{"num_hidden_layers": 15, "intermediate_size": 384, "tie_word_embeddings": true, "init_std_qkv": 0.0679, "init_std_down": 0.0972, "warmup_steps": 200, "doc_mask": true, "train_tokens": 357500000, "dataset": "wikipedia_en"}
Each number is 128 + 24 x the weight over its row's rms, rounded and kept within 0 to 255. Layers, rows and columns count from 0. The size above them is the row's rms in percent of the matrix's.

# layer 11 MLP down (transposed), 384x96, rms 0.0969, rows 77-145, columns 48-95
size [ 96  92  92  98  88 100  96 115  96 100  86 101  86  99 110 108  93  95 102 100 100  90 109  98  98 101  94  96 100 100  88  82 101  96 115  91 126 119  89  98  83  84  96 113 129 100  89  98 102  90  99 101  92  79 106 113  84  89  99  90  95 105 101 105  83 107  98 109 105]
[[123 152 137 133  75 106  66 106 125 101 112 156 125 113 119 135 119 108 103 111 147 111 160 108 114 152 149 144 106 138 113 150 133 138 175 185 161 118 125 138 104 110 105 106  97 133 129 144]
 [148 124 135 105 139  87 155 141  87 121  92  98  70 151 122 198 137  99 113 141 115 108  93 149 171  76 105 133 120  78 160 120 152 121 144 181 147 132 112 156 105 115 122 153 113 119  97 135]
 [171  90 150 154 133 133 125  95  74 128 119 127 156 119  76 159 137 138 135 148 126 122 153 127 124 113 159 149 131 102 107 122  92 121 132 122 123 116 119 154 107 140 127 136 185 123 129 152]
 [134 120 154  88  85 122 122 153 128 145 148 129  95 143 142 120 144 125  93 155 134 117  60 171 126  98 114  97 125 138 110 103 112  86 159 114  68 150 130 126 140 143 143 127 153 161 116  88]
 [127 133 122  88 140 141 123  83 159 144 103 110 114  77 150 147 167 141 128 122 125 107 169 108  96 106 142 135 136 123 121 131  93 111 120 116 122 127 110 168 124 108 117 137  96 128  83  84]
 [124 169 170 139 143 159 111 126  84  92 149 112 135 151 122 108 122 132 101 148  78 129 144 133 106 172 105 158 132 155 113 153 177 109 102 104  63  85 111 114 117 145 136 108 113 148 120 148]
 [106 145 114 121 140 124 114 160  82 136 163 149 157 160 134 158 113 133 141  94 129 107 139 130 115  87 140 117 116 142 146 166 159 120 187  93 127 144 132 140 160 150 144 106 101 130 128 119]
 [135 145 119 124 134  94 128 106  94 131  82 137 129  80  92 165 131 135 141 114 127 120 124 145 129 127 117 124 147  93 147 143 127 114 143 147 143 152 130 110 149 170 140 123  87 118 143 108]
 [ 79 118 150 117 128 134 105 124 192 143 133 131 109  72  73 130 165  98 111 145 150  98 125 135 195  90 136 107 108 132 123 126 158 128 152 130 125 131 106 134 120 117 126 112 128 125 153 149]
 [127 116 172 116 109 135 148 132 109  99 105 157  62 122 120 170 164 169 124 131 144 135 138 148 125 153 152 155 104 151 149 173 111 140 131 131 131 105 108 120 151 103  93 150 140 130 108 133]
 [144 126 137 177 113 106 105 113 137 106 116 127  78  87 149 134 121 134 148 105  83  82 144 160 115 129 141 148 131 100 102 117 105 130 134 143  97 121 104 104 148 126 150 113 155 134 110 126]
 [137 138  81 138 152 127 120 163 132 100 157 142  82 136 112 109 125 151 121 129 121 120 134 101 163 154 157 102 141 124  94 107 130 127 143 116  99 124 102 155 163 133 119  86 145 151 172 103]
 [ 66 153 117 111 138 132 147 121 156 119 114 107  87 124 128 146 144  93 143 154  99 164 143 145 114 109  72 138 120 156 115 128 135 125 104 123  78  80 123 124 173 137 139 116 183  89 141 146]
 [112 115 129 121 101 168 110 125 123 154 130 119  69 142 136 105 126 123 111 119 104 161 135 130 120 148 142 143  99 139 146 118  94 164 127 124 150 131 141 103 128 107 111 147 136  99  85 118]
 [165 139 143 136 153 144 129 113 106 162 111 151 118 160  83 141 137  71  98 112 104 115 121 151 142 150 147 114 166 124 120 140 126 138 135 132 145 132 131 121 150 112 123 105 179 142  91 161]
 [138 116 108  78  96 161 110 143 164 133 119 160 102  96 135 131 140 131 105 111  98 118 123 112 114 139 127  87 159 182 108 152 117 146 117 124 117 157  72 135 145 131 143 115 142 139 155 169]
 [118 142 148 130 100 162 138 122  76 130  70 126 102 119  82 108 146 119 117 127 130 126 103 158  85 157 126 126 149 133 134 131 103 144 105 184 103 104 151 111 108 143 125 162 169 127 125 127]
 [118 109 143  96 109 166  90  95 107 102 148 201 138  90 154 124 108 113 117 129  82 126 103 105 147 153 119 116 122 156 163 124 122 162 148 106 146 170 144 160 106 111 135 136 150 133 146 158]
 [124 129 137 160 178 119 108 113 140 154 144 137 125 167 115 108 165 172 166 127 134 123 135 154  76 162 108 133 140 152  99 149 122 137 100 154 111 100 142 135 158 144 158 124 146 122 116  94]
 [ 68 116 104 102 128  82 118  99 141 145 130 155 133 131 147 121 140 121 156 158 178 127 154  97 119  90 148 158 130 135 135  99 121 129 166  69 127 128 128 141 165 103 149 131 109 148 110 112]
 [ 94 120 130 101 145 144 139 145 113 101 131 139 152 191 103 127 147 117 140 128 111 113 113 168 116  95 140 116  99 115 136 136 152  89 179  96 128 163 125 146 124 141 120 104 149 101 128 100]
 [170 107 141 132 143 160 148 100 135 164  89 127  82 153 154 171  98 145  88 123  98 138 112 142 110 120 146 130 118 105 130  93 138 104 110 151 117 132 167 184 138 138 110 183 170 123 104 155]
 [146 114 148 128 161 110  92 119 131  76 128 149 138 152 111 119 144 115 138 148 101 154 155 115 134 113 136 121  52 144 106 137 148 125 119 138 131 126 139  94 157 140 121 150  87 161 133 145]
 [138 120 145 113 129 113 113 139 150 136 124 113  85 151 116 100 101 103 172 175 118 149 159 100 141 133 140 143 127  85 146 136 103 120 150  73 104 127 160 142 178 122 113 133 154 155 127  91]
 [123 137 121 123 139 121 121 114  90 169 125 152 116 144 141 133 116  95 125 123 104 128 194 127 137 155 124  87 180 103 148 104 109 127 155 151 165 152 143 137 182 156 152 137 172 126 115 118]
 [157  82 106 121 145  93 132  98 117 144 171 130  97 107 140 133 177 157 130 163 142 141 111 137 179  91 141 134 120 154 155 161 154 135 122 129 146 111  90 123 131 153 141 127 158 111  92 145]
 [119 116 154 146 137  78 106 110  70 144 130 137 100  99 119 110 146 132 129 123 116 137 127 154 173 150 187 148 124 126 139 120 164 107 164 120 113 160 126 116 156 154 121  98  96 150 163 142]
 [138 185 131 119 140 150 135 139 136 141 131 157  72 147  92 115 123  95 101 105 148 123 152 121 143 117 109 161 136 115 100 171 108 144 161 128 148 167 123 121 165 107 149 127 139 141 164  78]
 [126 127 157 107  79 113 186  84 127  98  95 103  83 141 113  94 149 107 155  96  78 147 131 151  97 123 137 118 110 124 117 127 143 182 115  84 107 143 159 166 108 143 136 126 153 110 115 109]
 [138 119 130 100 191 153  86 134  94 160 111 133 139  89 138 119 144 152 138 113 156 108 108 122 143 192 127 104 132  88 153 123 112 145 116 126 119 153 136 158 187 143 121 109 136 149 148 102]
 [156 109 171 109 136 113 116 179 143 134 119 101  78  97 126 120 116 164 114  81 154 115 114 120 148 141 115 104 114 136 142 147 155 128 163 135  98 163 111 110 111 121 115 140 126 144 171  84]
 [108 132 143  90 157 130 112 149 138 155 132 101  91 167 145 107 134 132 136 172  99  86 144 147 120 116 106 156 148 125 107 122 119 139  62 112 132  90 172 159  82 125 159 144 121  89 135 141]
 [131 100 128 137 150 133 178  88 128 104 115 162 103 120 136 160 102 149 143 136 149 135  98 128 141 153 127 100 129 118 151  86 136 135 106 145 147  86 115 120  88  94 107 159 102 142 107  96]
 [152 128 123 136 156 128 121 107 136 140 119 133 121 134 135 100 144  99  87 159 104 127 153 151 135 145  64 114 149 114 129 141 167  91 128 130 144 108 128 128 114 164 139 108 169 153 185 108]
 [133 150 140 123 183 104 119 102 128 109 147 139 162  96 106 141 106  99 152 103  92 107 102 109 111 111  99 139 142  94 120 100 174  91 148 120 104 110  85 104 137 146 151 143 113 129 174 132]
 [119  88 115 158 118 160 135 109 127  99 130  94 107 102 128 118 122 166 121  94 106 156 171 135 126 171 170  97 138 121 124 123 140 176  94 138 149 114  83 116 152 144 123 126 100 153 151 119]
 [135 146 132 125 133 105 108 154 113 130 131 167 141 132 102 123 127 191 149  60 126 127 126  78 128 124  87 110 161 167  92 153 107 137 118 140 102 107 171 116 165 101 129 116 127 113  93 103]
 [126 150 156 113 106 143 146 103 132 138  84 138 111 122 155 128 138 150 117 136  91 127 104 165 139  76 122 151  63 163  66 144 111 107 165  96 114 107 132 166 141 152 103 136 131 100 117 116]
 [148  99 121 103 118 122 111 132 130 136 151 171  56 138 103 108 123 134 119 146 128 129 122  90 146 114 166 139  86 115  92 192 141 150 101 118 153 134 110 103 149 121 149 147 141 106  83 126]
 [111 155 134  96 142 115 160 140 146 141 110  72 100 114 144 101  80  94 143  98 104 110 117 117  68 130 115 101 159 112 160 142  91  93 134 142 132  86 126 104 116 110 123 151 156 107 129  85]
 [145  80 117 100 126  94 136 128 100 123 111 113 127 168  97 118 131 109 134 123 125 140 141 132  97  82  99 203 156 137 122 139 126 120 128 128 136 195 121 102 132 104 105 103 161 107 155 145]
 [118 174 124 124 156 113 115 111 107  95 121 116  97 148 149  92 150 129 120 130  80  75 139 132 126 104 137 157 129 125  65 136 106 169  99 129  89 148 163 114 133 158 102 141 146 116  66 108]
 [127  97 131 100 107  98 102 156 105 108 124 153 112 117 145  99 150 117 112 114 116 142 128 133 124 133 115 138  56 104 116 116 158 137 120 113  69 135 152 123  89  88 140 161  99 100 139 131]
 [178 121 116 161 138 107 110 126 120 129 117 155 153 148 115 131 114 132 159 128 133 151 150 100 107 132 119 161  95 100 150 145 102 107  90 128 146 111 140 117 176 124 126 126 170  77 131 163]
 [165 105 129 145 118  95 155 144 145 159  99 164 133 100 121 117 137 123  75 101  96 118 136  84 129 107 168 157 113 112 102 110  98  89 135 161 145 142 143  64 153 172 143 133 114 163 103 123]
 [170 172 136 172 106 155 150 100  97 139 111  80 134 140 112 110 125 155 129  97 176 140 146  95 142 153 121 138  98 103 107 121  99 109 128  58 142 156 132 103 123  90  95  91  99 151 129 123]
 [ 94 148 150 101 118 119 148 160 111 143 115  74 115 150 143 136 143  78 106 129 137 128 148 134 115 148 154 115 109  88 116  97 120 112 144  95 148 139 111 149 145 137 114 124 183 157 147 145]
 [134 141 136 144 121 139 162  99 181  94 132 146 108 126 116 141 157 137 135 136 116 104 107 135 105 112 123 108 131 125 100 150 155 128 143 139 126 144 197 154 113  85 165 127 152 110 126 158]
 [140 113 119 148 159  91 130 103 132 120 126 126 156 166 132 132 172 167 104 135 129  94 129 105 161 160 147 134  97 165 129 135 157 110 166 127 128  96 100 116 159 151 170 118 117 146 107 146]
 [136 134  92 110 137 148 116 140  88 160 121 149  91 123  75 167 114 115 110 136 120 134 122  73 139 119  88 133 115 158 117 136 124 145 152 109 136 135 132  98 164  85 165  99 122 110  96 147]
 [156  93 125  72  95 148 140 176 132 120 101 114 105 113 103 149  95  94 164 142 155 133  87 138 105 107 100 122 141  77 123 142 137 123 120 154 110 146 134  93 116 151  78 127 145 138 105 122]
 [169 139  98 125 103 112 164  87 122 174  73 119 134 173 140 127 169 170 129 131 145  97 120 144 118 144 152 157 138 127 160 107  95 170 115 155 128 115 130 144 131 108 139 130 147 106  91 132]
 [112 140  98 153 126 127 139 108 120 143 149  94  68 155 151 137 177 153 113  82 136 150 165 119 110 117 137 110 116 115 105  98 163 156 172 127 145 117 131 146 178 116 116 111 177 155 158 142]
 [143 110 118 140 134  89 121 142 134 122 105 147 163 135 135 122 149 115 111 168 124 138 134 164  93 156 111 132 159 138  73 107 131 137 111 134 109 111 166  80 155 135 137 141 139 131 131 153]
 [151 103 134 136  95 110 130 147 126 101  87 123 127 145 109 167 153 171 131 115 126 129 106 117 125 156 169 130  90 108 122 164 102 121 128 162 137 110 142 104 158 135 137 147 129 112  69  80]
 [ 78 147 106 101 115 161 122 152 127 117 130 130 157 106 123 114 107 124 139 151 141 134  88 121 117 126 118 137 112 136 134 139 132 134 141 121 179 152 102 115 121 132 111 100  66 115  84  88]
 [135 117 152 166 143 124 162 113 102 133 140 127 171 158 101 145  50 164 151 119 153 107 152 109 152 149 157 104  98 131 176 156 117  90 105 128 161 135 145 128 151 147 137 100 140 135 108 146]
 [155 118 131 109 129 113 114 145 163 128 143 144  95 108 173 124 109 123 137 106  89 125  97 134  96 149 149 115 132  67 132 108 120 106 109 195 121 133 137 102 125 112 137 142 121 112 133 126]
 [126 104 108 135 106 137 144 134 162 108 114 181 143 140 116 160  89 167 134 103 106 141 131 156  89 158 114 136 151 117 120 146 112 120  92  99 146 108 159 156 169 114 137 154 175  93 115 102]
 [155 182 139  90 140 149 129 101 139 122 104 145 142 143 148 108 152 117 150  95 134 141 190  95 115 104 135  94 156 113 100 150 110 126 108 110 122 163 138 122 144 139 113 125 139 126  92 113]
 [166  91 115 127 109 101 105 140 160  88 149 148 135 116 109 113 172 102 145 143 105  90  91 135 108 118 140 141 147 118 116 120 115 128 165 126 146 140 153  96 139 138 108 130  79 106 100 121]
 [126  84 104 142 104 137 140 173 157 109 147 122  93 166 156 108 148 102 116 121 118 128 130  77 129 155  91 118 127 107 105 138 170 133  96 133  87 145 171 112 157 146 122 159 147 100 148  99]
 [142  99 174 103 116 150  97 127  91 148 110 152  87 129 125 171 112 140 105 156 143  92 112 124 134 158 169 130 121  71 134 116 115 117 166 123 109 135 125 138 129 141 151 153 174 150 171 151]
 [163 125 140 120 113 130 125 136 119 159 106 108 131  90 112 108  67 141 125 117 121 114  95  96 104 150 110 130 125 119 130 120  96 159  86 186 141 147  95  53 120 145 136 122  86 114 105 106]
 [111 117 122 160  75 163 124 112 142  92 148 115 144 116 150 162 135 128 125 105 145 127  99 150 128 114 118 110 155 121 117 152 162 111 159 171 113 175 120 105 134 119 111 136 178 121  92 133]
 [113 159 147  95 125 139 111 132 136 159 122 140  92 109 172 115 155 166  83 120 156 127 109 127 131 130 133 137  91 123 141  68 148 119 134  86 124  90 170 138 127 115 125 132  88 119  72 174]
 [140 105 125 144 146 164 144 153 144 128 141 127  90 135 131 151 113 112 113 184 155 155 105 154 147 187 139 134 118 112 120 140 159 106 160 156 140 147 105 115 130 155 114 134 158 132 163 192]
 [151  93 125 145 117 141 178  66 130 131 123 114 134 109 118 130 135  96 141 142  70  87 148 120 111 133  81 146  94 104 119 131 120 139 118 145 172 167 127 131 106 121 119 105 100 122 118 153]
 [138 114 163 146 151 125 125 111 122 126 131 118 108  79 117 134 141 146 162 110  99 113 114  95 117 131 125 142 105 126 131 115 144 128 127 156 149  96 123 130 117 121 114 158 119 164  70 104]]
# layer 11 MLP up, 384x96, rms 0.0972, rows 78-146, columns 48-95
size [ 89  84 104 120 101  98 134  88  93  91  97  90  95 109 105 102  87 105 101 130  84 106  90  95  98  92  72  95  99  85  87 102 110 110  93 126 121  88  83  87  92 100 100 130  91  78 120 103  78  93  81  80  94 108  78  89  95  96  99  87  92 105  98  89 108  90 108  84 103]
[[139 156 102 173  91 147 136 142 139  85  90 137 192 166 107 109 190 110 155 109 150 120 165 175 145  98 135 130  91 101 148 131 138 144 119 147 146 152 118 131 160 141 143 176 115  97  97 133]
 [102 163 153 105 132  98 115 148 142 122 128 160  87 117 161 112 115 114 110 105 121 111 125  96 145 116 127  58 139 129 143 143 138 141 112 121 132 153 134 118 127  76 131 104 127 112 137 122]
 [ 79 123 129 141 139  93 143 165  94 153 100 127 185 144 122 132 126 110 120 118 129  99 147 115  90 144  97 130 118 156  86 151 115 147 138 140 150 122 152  88 167 113 124 121  91 146 154 122]
 [ 94 103 141 143 104  99  93 104 131 137  87 133  96 118 129  81 123 107 120  90 123 108  95  87  97 118 145 147  92  91 123  85 107 111  97 121  87 116  94 142 150 141 141 158 105  88  78  90]
 [ 72 123  78 123 120  90 133 149 165  88 116 160  99 130  94  97 127 117 151  97 146 126 106 134 156 100  90 142 105 106 119 107 134  99 152 102 130 136 138 126  49 135 132 151 128 120 106 107]
 [135 139 106  83 110 177 132 123 114 151 108 130 150 183  99 130 104 140  94 134 131 163 151 180  94 117 155 110 104 116 192 100 166 109 154 180 142 142 139 128 119 160 132 136  77 150 132 108]
 [ 92 133 138 102 117  86 121 141 102 106  85 132 118 112  43 121  98  94 136  85 158 138 124 126 105 116  96 118  83  94  98  80 109 111 104 104 123 120 102  93  75 130 150 124 126 111 103 130]
 [ 88  83 131 112 146 113 125 135 125 100 113 110 129 141 128 108 125 129 105 126 140  82 120 155 155  92 135 146 123  66 164 145 139 130 141 148 121 117 106 132 167 115 148 145 104 127 160 105]
 [143  94 107 152 130 167 110 141 114 148 125 161  95  96 107 102 127 162 109 106 177 172 166 143  83 113 124 124 158 178 108  98 161 128 136 146 124 125 111 163 159 131 153 127 103 157  94 103]
 [123 111  72 107 124 145 124 134 148 141 127 149 116 111 106 103  59 129 186 143 116 100 126 137 118 115 123 134 165 156 153 139 146 125 101 128 114  88  82 120 152 152 159 111 118 133 103 154]
 [118 117 110 146 152  89 114  99 134 162 119 118  98 120 138 137 110  97 144 110 184 148 124 105 106 109 174 131 187 143 106 136 191  85 137 184 109 142  99 132 130 140 137 125 121 128 120 116]
 [145 103  96 147 116 100 125 134  83  87 109 116 127 118 135 105  72 140 137 107 114  99 141  86 101 105 148  85 131 121 113 106  92 106 114 109 132 160 114 126  73 118  93 138 105 148 134 109]
 [ 91 115 121 113 110 113  98 177  93 128 145 151 132 112 156 114 131 159 119 146 141  95 112 138 133 129 116 162 112 161 150 123 127 117 152 147 156  98 170 132  91 143 113 108 134 109  97 156]
 [128 161  89 135 131 112  79 127 135 109 150 145 116 170 115 116 136  79 156  85 129 134 140 123 122 135 142 106 115 112  54 149 111 152 102 139 151 135 115 163 127 150 168 114 137 124 155  93]
 [153  89 122 128 151 102  97 131 141  94 170 126 158 145 103 116 134 127 101 104 138 133 123 148 131 160 116  91 140 121 112 123 130 127 148 146 133 131  74 130  92  92 154 153  80 143 166 122]
 [128 141 140 148  97 139  98 124  86 157 160 137 104 154 118 117 122 121  92 133 142 142 111 131  86 126 101 130 132 139 138 145 134 141 179 143 116  98  84 107 116 144 145 104 126 139 108  93]
 [ 84  87 146 136 165 139  99 109 103 151  90 148 111 149 141 135 138 180 129 103 117 137 139  87 158 119 100 110  89  86 143 162 143 123 136 152 124 179 116 116 168 150 143  82 123  95 121 117]
 [ 69  98 128  81  95  93 101 112 140 134 155 137 162 127 168 119 175 135 135 123 154  72 113  93  98 142 112 121 110 118 143 105  96 112 126 117 129 132 100 145 149 111 169 145  97 157 125 124]
 [117 128 139 162 102 125 111 164  75 139 120 109 155 113 150 110  93 158 187 163 145 117 126 139 137 112 132 152 167 137 146 136 124 125 156 165 125 169 140 128 104 147 141  98 133 106  88 111]
 [134 111 121 126 128 123  87 117  98 133  69 131 115 107 117 111 101 105 124 121  93 140  88  88  94  82 113 100 108 108 120  87 151 119 105 128 109 111 122 134 127 126 126 135 110 142 153  93]
 [136 126  88 136  98 115 101 167 108 130 170 166  58 155 122 107 142 149 131 161 142 161 125 143 149 128 129 138 176 161 124 149 124 126 154 121 111 158  70 114 112 157 131 118 146 146 160 124]
 [139 163  92 115 108  99 133 148 124 122 128 146 150 142 161 104 140 136 123 158 115 130 149 162 147 111 159  97 114 131 115 111 158 154 144 175 113 142 149 222 109 109 131  91 130 100 109 144]
 [143  96 130  89 110  88 101 182 146 114 108 157 127 122 112  58 120 136 109 102  95 144 133 126 174 135  99 180 140 137 174 131 109 142 116 108 126 104 124 112 161 124 151 118  93 117 110 150]
 [135 147 106 122 124 121 126 134 113 129 128 126 103 149 119 121 136 128 136 151 126 153 114 145 125 122  98 171  89 145 162 125 125 145 159 124 112 158 110 126 155 134 155 124 156 107 134 134]
 [153 139 118 157 111 144 123 107 131 154 178 107 151 126 147 110  92 141  84 118 127  80 169 120 154 127 116 165 144 142 173 101 144 135 131  78 172 131 101 126 124 133 165 131 146 114 114 142]
 [125 149 129 119 167 143 150 128 181 174 104 125 118 181 124 121  96 106 162 115 115 159 147 164 127 130 124 107 161 166 181 150 152 140 156 162  99 160 125 106 146 143 172 114 107 161 155 138]
 [133 103 123 122 133 122 166 149  99  97 103 129  89 183 149 135 104 178 157 122 106 145 131  75 108 106 142  84 121 124 135 108 137 135 112 162 146  88 101 129  99 146 140 138 117 127 127 125]
 [104 145 136 124  89  88 107 152 172 144 178 157 108 147 110 111 139 147 124 116 180 103 159 123 164 107 115 132 145 122 105 123  95 133 151 144 137 118 108  88 119 142 142 137  92 120 126 115]
 [128 108 106  74 144 113  85  80 121  92  97  91 127 117 164 114 132 114 118 119 155 140 135 113 127 106 123  99 101  96 129 110 169  90 105 141  81 113 132 162 141 124 141 138 128 107 123  66]
 [111  82  96 143  92  87 123  99 129 116 101 142  67 128  69 143 131 109 109  96 119 132 144 146 104 128 110 122 175 126 142  98  95 164  99 142 144 105 103 121 100 153 146 144 129 121 138 119]
 [132  87 170 110 121  87  81 142 141  92 144 104 102 110 125 158 133 134 110 122  97 147 101 136 154 120 136 126 131 122 103 129 100  84 156 112 160 122 150 163 162  66  92 130 126 119 124 128]
 [116 120 107  81  89 104  67  97  83 128 141 125 111  88 126 143 155  83 131 119 138 135 144 141 116 125  81 150 161 119 129 118 129 122 168 120 152 112 111 109 134  74  97 106 107 106 102 147]
 [104 137  98 160 140  99 118  87  83 123  78  67 109 149 128 114 109  96 119 124 100  94  97 128 122  97 145 126 139 106 167 118 140 163 132  94 116 125 143 109 131 138 143 104 115 100  94 108]
 [122  89 115 157  78 169 105 122 122 139 113 112 146 136 155 113 149 123 137  58 129 132 140 136 196 150 109 156 129 140 101 122 158 134 133 135  84 136 147 124 136 116 141 148 132 123 159 106]
 [131 132  77  94 131 141 101 154 165 109 153 134  68 177 166 155 135 110 123 133 143 133 132 131 130 102 109 147 163 131 117 114 166 111 147 117 127 167 162 171 161 133 167 129 137  94 106 115]
 [142 129 139 138 109 123 123 153 108 125 153 112 140 172 109 135  93 124 152 108 158 169 169 124 149 104 120 132  88  87  98  75 128 152 117 175 122 115 180 108 121 126 129 112 122  97  84 113]
 [124 130 140 113 158 165 140 139 143 120 138 152 150 130 148 128 101 115 146 109 137 120 120 140 133 128 130 118 156 102 105 149 167 161 134 150 150 191 194  99 138 154 158  84 111 136 130  98]
 [132 148 125 149 161 111 163 145 148 138 118 147 140 147 143  82 115 127  99 128 115  86 140 136 111  97  85 120 157 133 146 159 153 169 137 135 128 101 137 141 131 131 146 140 138 147 166 110]
 [137 139 135 146 110 127 113 114 137 116 142 161 137 163  97 126 145 175 119 151 135 141 149 155 160 127 121 107 150 153  96 136 149 144 160 141 102 170 102 145 134 150 147 111 158 134 178 134]
 [161 169 117  91 128 106 108 112  97  86 110  91 107 125  80 121 103 123  94 172  71 125  95 114 119 108 132 110 105 127 113 107 100  91  96 134 142 108 127 110  87  89  74 126 126 129 120 118]
 [111 174 127 129 157 134 137 114 125 147 154 108 126 136 126 131 179 106  99 145 126 166 134 142 125 121 122 142 140 160 103 164 102 122 105 165 130 133 183 116 137 103  80 113 137 124 119 154]
 [110 166 112 151 116 169 114  96  97 147 134 130 152 169 133 121  96 112 103 104  95  99 128 140 147 121 133 121 111 169  79  99 125 159 105 147 207 100 128 122 168 141 144 171 129 124 148 145]
 [124 125 125 141 135 139 118 149 120 139 104 138 128 149 123  86 109 201 127  73 119 151 116 125 146 125  98 157 157 120 145 111 131 148 126 149 163 138 116 171 139 142 147 119  95 138  99 125]
 [109 103 112  82 151  82 149 156 127 129 162 138 141 135 128 123  80 144  97 119 135 102 128 132  87 109 125 120 117 113 145 128 109 116 113  80 128 109 116 126  81 137 145 125 114 118 135 107]
 [132 118  72 164 120 173 128  83 157  98  52  80 139 133 109 124 125  92 121 106 141 128 138 117 138 143  83 112 148 132 117 153 128 159 136 142 127 112 145 113 120 123 124 104 113  97 158 164]
 [108 144 143 170 158 134 133 110 131 106 170 127 154 162 149 131 130 181 151  91 146 171 153 109 108 106 170 125 142 138 127 145 110 159 125 110 145 143 148 124 105 157  92 120 109 167 119 103]
 [113 120  94 127 130  92 107 101 115  98 168 119 101 118 126 100 127 125 135  98 170  89 121  92 131 125 129  86 117 105 105  96 101 130 139 107 111 112 135 130  96  94 117 116  99 128  95 119]
 [142 132 132 139 128 149 160  96 158 143 147 153 129 125 120 124 158  96 125  92 138 192 212 159 148 130 135 120 151 144 138 149 159 146 159 119 121 156 144 116 110 151 128 168 129 122 204 159]
 [148  93 129 170 114 116 145 130 100  97  92 137 159 142  99 121  97 136 145 102 119 101 163 129  87 127 167 130 124  85 103 109 113 138 125 156 141  71  85  96  95 182 117 112 108 119 152 101]
 [130 126  90 176 134 147  87 142 129 111  80 106 139 124 133 126 131 120 125 118 151 127  89 110 134 103 122 118  92  97 130  77 113 138 123 145 103 172 133 124 123 132 151 154  92 148 117 133]
 [112 129 177 109 147 146  83 180 131  94 182 147  96 155 118 128 128 112 150 132 126 179 169 126 126 148 132 117 124 141 141 160 177  91 166 180 151 124 166 137 126 135 124 112 136 163 177 148]
 [113 135 134 125  80 134 144 190 132 157 113 149 116 145  98 120 126 115 130 146  69 138 120 142 143 107  82 118 125 108 134 174 141 121 121 139 161 119 110 124  86 187 129 122 137 111  75 115]
 [ 86 116 112 117 128 135  97 103 110 116 127  88 104  94 117 108 108 124 120  85 114 127  69 104 165  98 123 133 102 108 152  94 107  85 152 113 121 121 112 141  65 137 135 131 129 122 107 122]
 [119 167 136 166 125 139 149 173 160 152 152 120 124 156 115 136 137  81 116  89 174 109 131 100 121 118 123 110 161 134 105 126 173 127 106 142 177 124 131 121 105 124 139 111 107  84 160 124]
 [140 120 127 179 153 127 107  95 143 173 107 143  95 193 125 155 131 153 112 147 124 126 151 140 120 142 147 144 131 103  87 121 156 142 133 170 113  87 136 133 132 173 134 186 152 146 166 142]
 [ 63 108 112 118 121 137 130 138 150 136 133 129 107 152 124 151 120  92 114  81 132 132 142 131 151 118 109 125 132 160 101 107 148 159 174 148 145 122 126 159 108 126 117 154 102 113 153  95]
 [166 151 134 150 122 123 150 141 182 131 152 150 162 128 175 188 162 145 140 130 147 128 105 127 115 113 135 128 111 118 100 123 142 136 161  97 117 156 115 155 173 153 176 128 116 135 105 125]
 [152  87 145 112 153 107 126 123 115  95 143  93  86 143  68 118 113 140 130  94 159  87 119 138 132 107 105  94 124  97 118  75 115 120  95 146  97 132 106 143 119 130 154 103 119 131 170  83]
 [117 124 143 122  95 131 150 127 107 107 129 100  76 133 119 135 148 108 105  79  93 123 157  93 105 154 146  95  88  93 133 149 102 119 109  94 150 153 140 136 128 133 148  97 117  94 121 126]
 [ 99 139 102 140 112 146 137 111 149  94 126 117 126 165 187 106 154 143 122 121 161 139 147 118 145 139 109 145 158 145 146 101 147 140 121 162 135 135 135 154 174 116 179 144 132 167 132 168]
 [ 75 130  87 144  93 112 118 138  87  90 128 150 142 123 155 124 127 115 119 146 165 145  93  98 147  81 148 149 108  73 131 140  83 148 118  86 126 114 143 139 119 171 151 125 118 143 136 126]
 [120 100  83 109 117 123  62  96 109 125 150 103 129 135 135 140 103  91  86 109 171  71  90  90  95 134 102 131 140  93 124  78 139 118 126 123 110 125 133 139 140 146 124 119 126 100 111 127]
 [103 152 146 115  82  98 116 147 145 111 123 166 102 169 110 119 149  75 105 148 115 120 137 138 118 100  90 123 117 133 157 121  90 103 145  95 101 130 150  93 135  75 149  92 127 120 158 141]
 [110  83 105 126  88 145 121 110 210 121 139 167 129  93 154 111 107 112 128  93  99 141 143 143 119 119 123 130 147 171 151 114 129 151 116 123 113 164 133 144 177 132 160  89 101 129 118 113]
 [ 89 164 128 138 137 141 122 110 118 107 142 118 122 120 125  93 110 123 141 130 164  83 137 141 132  53  98 119 154 111 133 108 129 145 113 130 133 119 125  98  80 122  97  94 133  99 107 132]
 [115 128 100 145 147 183 126 150 163 171 131 147 173 136 104 113 131 141 101 108 179 122 160 133 120 135 138 155 120 167 154 158 150 151 157 123 164 144 168 143 127 152 126 134 130 115 136 155]
 [140 138  97 100 141 130 109 108 128 112 121 179 159 142 108 129  88 110 194 149 125 157 135 108  71  94 120 152 111 116 112 119 105  93 134 147 145  95 127  95  90 126 132 110  87 105 138 145]
 [106 150 134 131  86 155 112 110 124 133 120 165 147 184 116 132  91 136  84 118 164 106 126 131  90 131 140 141 155 145 110  98 163 146 169 119  96 150 122 149 149 160 178 123 112 118 127 159]
 [109 132 148 178 147  87 142 145 108 123 165  86 129 142 169 133 108 160 194  87 135 192 152 141 138 135 119  89 117 136  80 111 140 139 144 132 136 101 135 137 184 120 165 122 138 114 148 103]]